config.toml
n_layer = 21
d_model = 96
n_head = 3
n_kv_head = 3
head_dim = 32
d_mlp = 192
vocab_size = 2048
activation = "geglu"
norm = "layernorm"
norm_place = "pre"
norm_eps = 1e-05
positions = "learned"
qk_norm = false
attn_scale = 0.177
bias = "all"
tie_embeddings = true
parallel_block = false
extras = ["capped logits"]
init = "normal"
init_std_qkv = 0.0512
init_std_o = 0.0512
init_std_up = 0.0512
init_std_down = 0.0
init_mimetic = 0.5
optimizer = "muon_variant"
lr = 0.00698
lr_mult_down = 1.5
beta1 = 0.9
lr_head = 0.00898
grad_clip = 1.0
warmup_steps = 200
schedule = "wsd"
decay_fraction = 0.938
decay_shape = "exp"
final_lr_fraction = 0.0
batch_tokens = 16384
seq_len = 1024
doc_mask = true
train_tokens = 137200000
steps = 8375
dataset = "wikipedia_en"
Each number is 128 + 32 x the weight over the matrix's rms, rounded and kept within 0 to 255. Layers, rows and columns count from 0. Numbers have three digits each.

# up: layer 17 MLP up, 192x96, rms 0.118, rows 137-146, columns 0-95
# down: layer 17 MLP down (transposed), 192x96, rms 0.11, rows 137-145, columns 0-95
# gate: layer 17 MLP gate, 192x96, rms 0.114, rows 138-146, columns 0-95
up137:120187081132157135135144140151094119088125119131110104195131152137078143189149136109183168176116162105141121122175162185148103126135080091120082107115202157117132143088167119138161128133120165128150115113182102044097155044112122105161161110084107112188121093142093106101115122088148072110
down137:092058054147122136119111093099130109168109156124131153130164115131037198126159111088146124127102103127082149102123118103201141111108183119132100128165149155143193131045138119122174100110130148137089117138185171103114136134150128096081129147161130110128126120166180168119200045155146099091
gate138:118150092143132189138111143198091138088182129143121107134121164117130065164155180123165132111147109097161134130201158136115155179119052133114104118107106170154040128168133144186127187118120145073117098116093135142094156087120141167106113136135159121141133087181113110161137079075157118130
up138:130143160120153109112157097126114138127118112204151084166099159138195072129072129131126148118120139096114111112101101116140094149166162114146134104109112145104154104092122133132099100134099134121143150144119104103170134144127202191117109080113146183158099141116121107090144130189187136202
down138:138130113121118077139100175090111147091133084080066133130122052089087146176149099116152159095144141114124153114137157115093089103102093121172179097143141102128205186099120142146163143207144139123126135126160157148119094142087087120092149161108136061110160184133144055144147127065098076105
gate139:109150102090156141168119145093165109126103119047143097156200141149154141140142138123127130111092168200131052105113098163083110124124152071036186144188152139049083132074174132116104130088104135112090131178115159101162090118148149112147127133142116095114144125097158123163128137151105180167
up139:164128161097109117104136078077112147203107102148141154130126134164114162127087074100134173136102122080124156191121131153158115129220151085158115078151099072184121115123205140166147076153110132157136110068115144145104092135115137169098193156141123164179137094118206095153153188189178125131
down139:147086087148100118157159111148169161129152110171095130105111081077221125086148074077135136134113093206100169092138176222206106133108124170140142164040113063111158121112143191106118166143122118076139111127132137109137086111143132102123146113154099158118089089098134137128126145173126139126
gate140:105107148146119086105075170099133153097102164097101082087053122134096094207127104164151160112150170177101107139140146096148112164178084189147113087151141140123142155104086135122143106132077166079089101174141098179110149119107145124151170151159187121126133152098202127111076168113112178148
up140:083152116107131119144213148116135116145126116113135126149127093090163095169130103168151087115086138189170131115071098096122110192162138113113201166102101144135085130173153129110147180088178106074140067136144111090156178125122062205139127071104086096179140158171134160096143110143146148129
down140:060153133113092173147121152180125140092155129137181177141120091067204168180090146076084113176116139147168133140120154118140085122091084090081136092122111129138124135142150068149074180097162095159123164072130167156096116081032121133120177074101144153127113128135136115151128090041133119142
gate141:107164114158140103171100127090060123107161101130111106170089145151119145112120150141136141144103103103128156097152100124164166147103094155099135167145170146155111138151132134128166106145083145147121116138156132121082165142115145128144142149117124116180132064114149115096140143172148118130
up141:132133108140149135122080125119154152150112152132117109105126118115100128114144126126168108153102082131128147145141157113082150105104132130170149125184108125103079147086176112112086095154145154144113096128165108144093151114206167117123070113127128194101101153133112175098140157121152125191
down141:146149121109184121144141100140112106117103087137103165124126129129159129111102148102104121129102164159190145118104132071163125117088096121123131084189105117164139060128111127135114143181114120095102169140065115125167093142100151153107169143143175137156146174138093140159178084131111083112
gate142:125163048130180132147149143184102090080074156128151076189185077147092126171105155095129081075103125111039142161171068148152116192130164105122085104092119135176131107155136193144111137073117098175052115105125153200133098078097063129105126148136089113147163097124131106142171180117124141179
up142:103138125091165123150139073102155101129156082154148156096128034111120118130197135119142047086184115175066121142151125142120118146087133167122118130161182132121106054159102145168200069151139029148153105143123180186147137131152107163121081149081111145107125195158105127194144097135172141072
down142:060066124054097112093126140096069172107124157111109136095147085224083159093180191082129128122096070088138184083157115172131129143082084146144102125104184115100116110170128160100053088125195089154079175176169157129136065179152110076099172103143176154157137126104119160099084134075124169151
gate143:121093133129102160154102174167099100106107103217102083058172125083098078121125179123111081121125148185094130140164119088148144087152186163156138165073122100102165152152118193166145087095162086096105129170122131105126098165114074105120078162102168173191143059099141165131160111143146154177
up143:128088167098123118121186149165126110109147134102161206096157129096084046141113179155124130121178057124170115167125176080091066134083098190099102132100145108186120127196129131116124075106099128121118164140152144130140047129133092172143161109131146201179107139122056133110118202091145134124
down143:126081190142132072143080233140167127125066102109110139151097061171100103151162108124134123087123206047045141114081183121084129151121130120158129121156126090156171167137087139146164119162104186142159132141083154099083181152119152103130147159119150124093133165141123145094142112105078160149
gate144:105130067113117146177170158150076095097134130132123121106134204035149118127187130053109083131137097108138148123136111154157100095107166158134109181096183118106185121103168110113163132086099065113133157089104107090161136145131151120174119131099134128137124084138132173160149097128093114166
up144:129111113110078061180160063094172138152078117155182156090121084104150070149127117151161093095178126119195121105081090109106096160094095161142101122092130088150092113084104187166086138153129108155149128140071135135139108135138166110128201145110129116121132119091129146157115108117156177105
down144:138133143131109140071107183084139096131147145134101126104122156107157113160101144092114154178130106107115102106122071165136080101155145133087129175177157105153118130086109104105141113229104144122125172135178151124117116149169110082119100128087149108084117138142130140097148130124145099113
gate145:119191131150151102111160069153149115112139125153125154140212146074098118165157101142158101109103102158146095123134065153139190140125169161052095040087138099156142065122104149116154115100118097147198124140160048101114165160164135144152136084159061101139112119187120170117130108147132195119
up145:096150128143156115105181142160159116110154168170122115125126148093071157123130147149146169152072113064140069147090159127098140181131107134141152104079105115164104243083064100190131127184085120118129133092158146101115084088165133064087177121151075086109159188188125147157094172098184174142
down145:158139099160134117194106071169228083120175113128114131153150115151079158125142154104177126176068084184095111137121159125168131140076131096138112036144150149132128161128051110148098179144132116109093140158103120030153169151121106108140139121094103094152120172122122165122114124085129177152
gate146:110123107133095103107103154139121113113157119161168102113127107091101128115133128101164125210090139081114183128172131134171113098081115078115085141130110127156109089115123169137158112123165208121094149037076159181116087109120094166182175082152085158179142144155077149143092116104140111095
up146:121149134134142107130153159164175145123123143113092083066080153120153140115145142105143183120139060075109112161139091106132175069118125123188145135129192079109126120103162138165121179101114142143148112070171111099138110079128138197112110164044131109090088094171137172104102130182110053125